python train.py --num_attention_heads=2 --tie_word_embeddings=true --beta1=0.9 --warmup_steps=339 --schedule="wsd" --decay_fraction=1.0 --doc_mask=true --max_steps=6888
Each number is 50 + 10 x the weight over its row's rms, rounded and kept within 0 to 99. Layers, rows and columns count from 0. The size before them is the row's rms in percent of the matrix's.

# layer 11 attention key, 128x128, rms 0.0411, rows 80-92, columns 0-127
044:35 58 53 62 48 54 43 53 66 38 45 39 48 52 55 50 37 47 54 44 39 42 43 56 47 54 35 57 55 61 56 45 61 61 71 38 48 52 60 55 59 65 59 36 52 58 39 56 46 50 54 43 61 51 60 34 45 23 56 45 34 35 36 31 45 54 47 64 37 54 53 57 35 56 78 75 35 46 56 33 50 48 49 59 44 49 40 43 52 41 47 53 61 36 70 50 56 43 60 59 36 50 53 52 71 32 55 62 53 50 38 52 51 49 60 40 48 52 48 43 51 45 55 54 65 61 60 68
060:47 28 34 35 41 45 60 47 39 69 56 62 59 61 50 49 48 34 45 42 48 53 54 41 50 45 70 35 48 53 38 42 30 37 41 70 56 57 55 48 47 38 40 69 45 49 63 50 48 63 41 51 29 47 43 71 55 64 48 53 73 61 45 53 49 60 46 38 56 38 41 32 64 39 37 39 55 63 58 50 48 51 49 38 52 50 53 62 52 67 55 56 40 60 34 36 45 56 46 41 52 38 48 64 43 48 39 39 50 46 59 60 48 44 29 63 64 55 55 52 39 49 48 51 43 42 43 37
078:46 70 64 66 53 55 38 49 70 35 33 41 32 36 43 47 51 68 46 55 57 41 46 58 44 46 39 62 52 45 64 55 68 54 59 41 46 55 44 44 58 59 57 32 53 49 43 36 59 40 55 47 69 55 58 32 48 46 49 51 33 37 54 47 61 36 50 66 46 57 57 66 39 59 55 60 40 40 33 40 43 46 47 70 47 42 53 43 53 37 40 44 64 46 66 63 54 56 44 52 48 67 47 32 58 48 59 49 49 53 54 42 49 55 75 33 36 57 39 56 56 52 53 54 63 59 64 54
060:52 31 33 33 39 37 62 53 42 47 51 47 61 60 50 56 47 39 42 56 46 64 55 30 39 50 53 45 55 59 42 48 37 48 50 58 58 46 48 62 54 30 52 58 54 48 56 49 45 70 42 47 36 50 27 59 64 68 39 45 63 63 54 39 55 79 53 38 59 49 47 36 74 59 33 42 56 61 56 63 54 61 50 36 44 56 54 60 59 66 42 63 34 63 38 33 56 49 40 50 43 45 37 63 51 48 41 44 56 55 52 62 46 46 36 61 54 49 52 38 38 55 57 56 46 45 47 43
053:41 44 59 49 45 55 59 53 37 64 63 51 70 57 52 52 50 21 59 50 40 47 46 58 73 45 50 33 53 54 46 50 40 53 50 54 49 33 59 56 44 40 46 72 39 57 48 63 38 45 45 60 38 50 47 67 37 42 72 49 41 57 49 54 27 43 43 45 48 41 47 37 38 37 60 53 48 49 59 55 53 43 61 34 50 51 44 54 40 54 65 56 46 54 52 47 53 46 74 62 55 31 59 50 50 57 31 63 47 38 48 42 55 40 43 49 76 42 63 55 47 32 47 44 43 49 29 62
097:44 34 46 40 43 41 67 55 36 62 60 55 67 71 53 60 48 29 55 47 38 56 50 45 55 40 51 39 53 60 39 44 40 52 48 47 50 42 62 64 41 42 43 77 40 61 49 57 38 60 43 57 37 56 43 66 53 50 58 48 51 56 53 45 30 55 44 36 46 34 45 29 51 45 49 45 52 62 62 58 53 55 59 34 47 57 54 55 46 61 52 52 38 57 40 38 52 36 60 58 45 23 58 61 55 56 33 53 50 40 58 50 55 33 33 53 71 40 60 52 38 41 54 51 39 43 30 58
070:56 63 53 62 58 57 29 46 60 42 44 47 34 32 49 52 61 70 56 55 64 46 48 58 44 57 49 69 43 43 65 58 68 51 59 56 50 66 41 35 62 56 62 26 60 37 49 50 58 40 58 44 57 42 57 38 45 47 46 52 53 47 49 59 65 47 56 68 56 64 58 72 49 59 47 52 48 42 48 47 48 45 42 62 55 42 44 40 57 38 51 44 54 39 60 71 41 58 39 45 55 85 44 36 45 47 65 43 49 63 43 47 50 66 59 48 32 49 50 44 62 56 43 55 59 53 67 48
117:51 71 54 63 58 59 29 47 60 44 38 48 31 27 48 43 56 67 49 54 62 43 50 59 44 59 55 63 46 40 65 51 57 46 50 51 53 61 40 36 58 61 60 28 61 37 47 42 59 41 58 43 64 47 62 36 50 49 51 56 51 44 46 55 66 40 54 68 53 69 58 70 45 56 49 53 49 38 42 45 48 47 44 66 51 44 49 37 47 39 45 48 60 41 58 63 44 63 39 41 54 74 43 37 45 46 67 42 48 57 41 49 43 68 63 45 33 60 41 50 64 55 39 53 58 54 68 43
067:56 64 51 66 54 55 34 52 57 50 50 50 34 29 54 47 63 69 51 49 61 47 46 54 47 59 57 65 49 40 62 52 61 45 57 49 56 60 41 36 63 66 65 23 59 41 56 50 57 39 63 45 61 44 62 38 50 39 48 59 50 45 40 59 57 45 61 65 50 69 61 75 44 56 56 59 52 43 41 47 44 45 44 61 56 46 38 42 55 39 49 46 50 37 61 74 43 57 39 41 56 79 44 39 47 42 67 46 49 64 46 48 49 67 63 45 40 56 55 45 64 54 44 48 58 55 64 54
141:51 69 55 65 58 52 29 52 63 46 46 51 34 30 52 46 56 65 50 58 57 44 49 63 45 60 53 59 44 42 64 51 61 49 58 49 55 66 47 34 50 54 61 29 60 36 49 40 62 37 57 40 61 41 48 36 49 47 55 57 48 46 44 53 69 41 58 64 51 68 62 66 47 59 53 59 51 37 47 44 43 44 46 63 47 50 49 37 45 39 43 46 61 38 59 67 39 65 39 40 50 74 42 39 48 51 68 38 45 61 41 51 44 69 64 43 33 60 43 49 61 59 38 50 58 55 67 48
039:41 59 49 42 59 42 46 58 61 54 58 58 53 40 45 51 46 53 43 67 39 61 48 56 52 54 48 38 41 56 57 46 51 60 44 48 50 68 56 40 42 28 44 57 37 41 42 37 58 43 35 38 46 47 22 49 59 64 55 50 41 52 50 31 62 49 53 37 54 47 49 35 68 55 45 47 67 50 64 52 39 49 39 42 40 63 77 52 37 55 32 57 51 55 48 44 33 62 48 48 35 42 40 71 67 51 59 27 37 55 44 63 51 62 55 52 46 49 42 46 40 60 35 45 44 50 71 46
074:47 37 42 39 45 42 72 50 46 52 63 48 62 73 53 61 43 20 51 50 34 54 47 45 56 46 52 35 49 60 38 48 41 58 53 46 51 37 59 63 44 46 44 74 42 58 49 52 35 58 41 59 44 56 32 62 52 44 52 39 45 57 54 50 36 51 47 36 41 34 41 26 59 47 50 48 51 60 64 52 49 56 62 36 46 53 48 52 53 65 51 55 38 61 45 32 57 38 61 56 34 21 56 64 46 56 38 46 49 40 59 52 57 33 37 50 67 46 53 50 45 46 55 50 44 52 34 53
048:51 69 60 52 51 59 48 52 53 57 49 42 47 45 50 63 63 46 52 51 64 49 47 43 56 60 55 74 57 39 54 53 45 52 45 52 44 30 46 49 50 75 59 38 59 52 51 49 52 56 62 65 57 48 69 48 47 26 56 51 40 40 41 63 36 37 57 69 40 59 64 63 27 51 58 50 51 46 46 51 59 46 49 57 58 41 29 40 51 53 64 56 45 36 56 66 64 52 60 56 68 74 41 38 31 44 64 57 61 58 27 32 55 51 50 51 46 39 54 55 58 49 54 44 53 53 42 61
# layer 11 attention query, 128x128, rms 0.041, rows 81-93, columns 0-127
030:47 48 59 48 59 72 54 35 31 65 48 42 55 55 54 36 59 49 49 43 66 42 59 41 65 57 66 58 42 41 54 53 47 43 59 55 42 48 48 50 50 57 46 54 56 42 36 43 55 43 52 53 49 35 55 54 45 51 45 65 57 78 58 67 44 55 54 50 63 42 60 46 55 27 70 42 52 59 48 48 49 44 45 59 65 54 58 66 45 45 47 53 67 45 50 48 63 58 52 46 61 43 59 57 54 60 49 70 22 50 40 33 42 47 35 62 55 51 44 70 56 51 49 24 50 36 37 36
039:48 63 55 46 30 33 40 75 64 43 51 61 49 42 48 58 33 56 52 67 36 53 56 57 33 52 32 63 58 57 61 44 52 55 61 43 60 54 52 40 44 49 59 47 54 56 46 50 59 56 55 40 50 48 45 38 67 56 60 39 44 48 50 31 57 58 50 47 48 54 61 58 47 70 46 61 47 37 52 67 57 37 49 49 25 62 59 34 49 38 36 42 52 41 43 49 45 60 49 60 27 55 48 58 61 50 60 37 59 61 53 58 50 59 55 51 33 62 39 41 19 47 48 51 63 45 63 55
042:58 32 44 67 47 54 51 44 46 46 66 53 48 59 63 54 55 40 62 37 39 43 41 40 50 33 52 42 52 63 40 61 58 56 58 60 47 47 53 57 62 55 45 61 51 64 57 72 38 51 41 60 37 54 55 64 23 40 35 46 62 43 43 55 34 35 60 33 38 46 33 49 53 49 45 51 40 63 36 55 50 61 47 47 56 48 36 46 59 64 56 64 35 57 63 55 53 49 55 53 65 54 59 35 45 36 40 43 63 53 56 54 46 38 64 49 63 44 67 52 61 42 65 68 44 70 48 59
032:49 45 54 42 60 70 59 28 42 49 50 40 48 69 43 27 61 46 37 36 62 49 43 43 71 40 68 41 40 43 48 54 47 47 41 48 48 35 57 57 49 49 44 46 49 43 57 54 46 46 54 65 54 53 59 54 38 41 54 56 50 58 45 63 47 50 45 58 52 38 42 44 55 38 48 46 52 53 39 37 59 46 53 51 65 40 45 58 62 56 65 50 44 63 47 60 49 42 50 48 71 50 58 43 35 42 43 73 40 46 48 39 41 42 43 62 52 44 73 63 85 50 68 56 26 46 41 57
082:54 28 41 57 48 53 59 37 41 51 65 47 53 57 61 49 60 39 54 33 43 39 40 38 53 33 55 39 54 62 34 59 50 54 48 61 45 41 51 61 56 60 42 60 49 59 60 65 38 54 40 61 42 57 61 68 29 41 38 46 60 50 49 57 30 40 55 38 39 44 34 47 50 41 45 49 43 63 41 52 56 59 51 44 60 41 31 53 64 64 63 62 35 62 55 55 60 45 57 53 67 48 60 36 36 37 33 55 56 49 57 43 47 36 49 50 64 37 65 61 63 39 62 57 42 63 38 55
076:42 70 57 38 46 46 44 67 61 46 32 52 49 43 37 52 42 61 41 67 55 59 63 60 42 63 42 57 49 38 64 39 48 46 47 37 56 58 51 40 43 45 58 41 50 39 41 35 61 47 61 35 59 42 38 33 72 60 57 53 42 50 55 38 69 61 43 60 62 51 66 54 47 55 60 56 58 40 61 42 47 43 52 52 39 59 65 47 40 38 37 37 63 37 49 42 46 55 46 48 28 47 40 68 61 63 68 48 46 50 41 57 50 60 51 47 39 61 39 42 38 64 36 39 60 38 62 44
077:47 67 60 42 58 49 35 58 56 50 42 50 41 39 42 41 48 57 53 59 55 67 57 64 53 64 52 61 42 34 66 49 56 48 59 46 53 66 52 41 43 33 60 43 52 38 40 40 57 38 58 40 59 37 30 36 60 57 66 59 40 51 47 49 67 58 53 59 59 60 66 48 55 60 56 55 59 43 61 49 46 40 48 63 52 56 63 47 37 30 39 42 63 43 50 53 32 60 42 49 40 56 37 60 64 62 68 47 34 55 45 56 57 71 52 50 38 65 34 36 51 60 37 41 56 40 65 42
109:43 68 58 43 55 45 41 60 60 52 38 51 41 41 43 44 44 60 49 65 55 62 61 62 49 66 53 61 45 35 68 46 55 48 53 42 54 62 51 38 43 39 63 39 55 38 38 34 62 42 57 39 59 39 32 34 64 59 61 57 39 48 50 44 68 54 49 57 64 59 70 50 52 58 57 52 61 43 62 48 49 38 48 61 49 56 65 47 38 36 37 41 63 40 48 49 40 56 44 48 36 58 38 62 64 62 69 45 38 57 45 55 59 66 54 45 38 65 38 37 42 63 36 39 59 38 61 43
060:49 61 55 43 57 49 34 56 60 50 43 50 34 39 46 46 46 57 49 62 55 62 57 65 54 65 49 59 40 42 68 44 56 49 61 46 50 64 56 43 42 32 63 39 52 46 38 41 54 35 54 40 63 35 25 33 61 58 61 56 45 52 48 49 68 56 54 61 62 61 68 50 53 63 52 50 57 42 59 48 46 38 46 61 56 58 60 44 37 34 43 45 64 44 53 60 32 64 41 48 42 62 41 56 64 58 60 42 37 54 48 61 63 74 49 44 38 63 33 35 50 60 40 39 63 44 62 48
067:52 36 36 52 41 63 65 42 40 53 64 47 60 60 53 56 57 41 46 36 40 36 41 35 56 34 46 31 55 65 35 52 42 53 48 56 44 39 51 55 63 66 38 55 47 59 59 63 37 57 40 60 41 57 64 64 39 34 38 42 59 52 52 51 36 49 52 32 35 37 32 45 45 39 49 50 40 56 46 44 59 67 53 37 54 55 39 55 59 71 58 53 32 59 52 44 60 39 57 49 61 41 57 47 37 43 35 56 65 47 53 46 41 38 45 51 64 34 62 60 57 42 56 51 45 63 33 61
036:45 41 35 59 46 46 60 41 48 50 60 46 52 56 53 58 41 49 45 34 41 25 42 46 41 31 48 46 59 68 40 53 41 51 48 49 50 42 60 51 61 68 42 43 49 56 55 58 44 52 31 51 28 55 69 65 42 51 30 40 57 48 55 54 40 39 58 37 39 42 35 63 40 48 41 49 41 45 33 56 44 64 46 39 47 56 39 50 67 78 48 65 45 56 56 47 58 40 53 47 58 61 69 42 44 41 40 43 71 60 46 46 42 39 61 43 57 41 66 67 57 46 54 52 54 61 41 61
059:48 52 56 48 60 38 42 53 54 50 41 54 35 42 53 42 49 50 50 52 65 69 64 59 43 49 63 77 46 32 69 63 56 37 55 42 48 64 54 47 33 33 65 44 48 42 49 39 56 40 52 38 55 44 31 43 54 61 46 63 43 46 47 44 68 46 54 61 71 63 70 49 57 56 53 52 62 49 62 52 49 34 34 66 47 44 51 53 50 36 42 53 63 44 46 64 38 54 52 50 48 67 42 38 71 54 59 42 33 55 47 47 67 63 49 43 44 53 48 34 50 53 52 41 42 35 60 34
041:42 59 56 39 48 41 49 65 52 54 31 64 51 48 49 41 48 39 59 61 51 67 65 62 48 68 54 65 50 34 57 59 41 43 53 45 47 54 53 51 35 33 59 56 50 42 38 35 56 56 63 44 56 43 37 32 52 60 69 59 37 58 54 58 50 48 35 56 65 51 70 40 54 52 67 56 47 64 62 57 58 35 49 64 53 50 44 56 37 37 52 38 63 49 37 58 49 58 51 57 45 43 44 59 69 47 60 63 30 42 57 35 64 49 33 47 50 57 39 34 37 47 44 49 49 33 50 30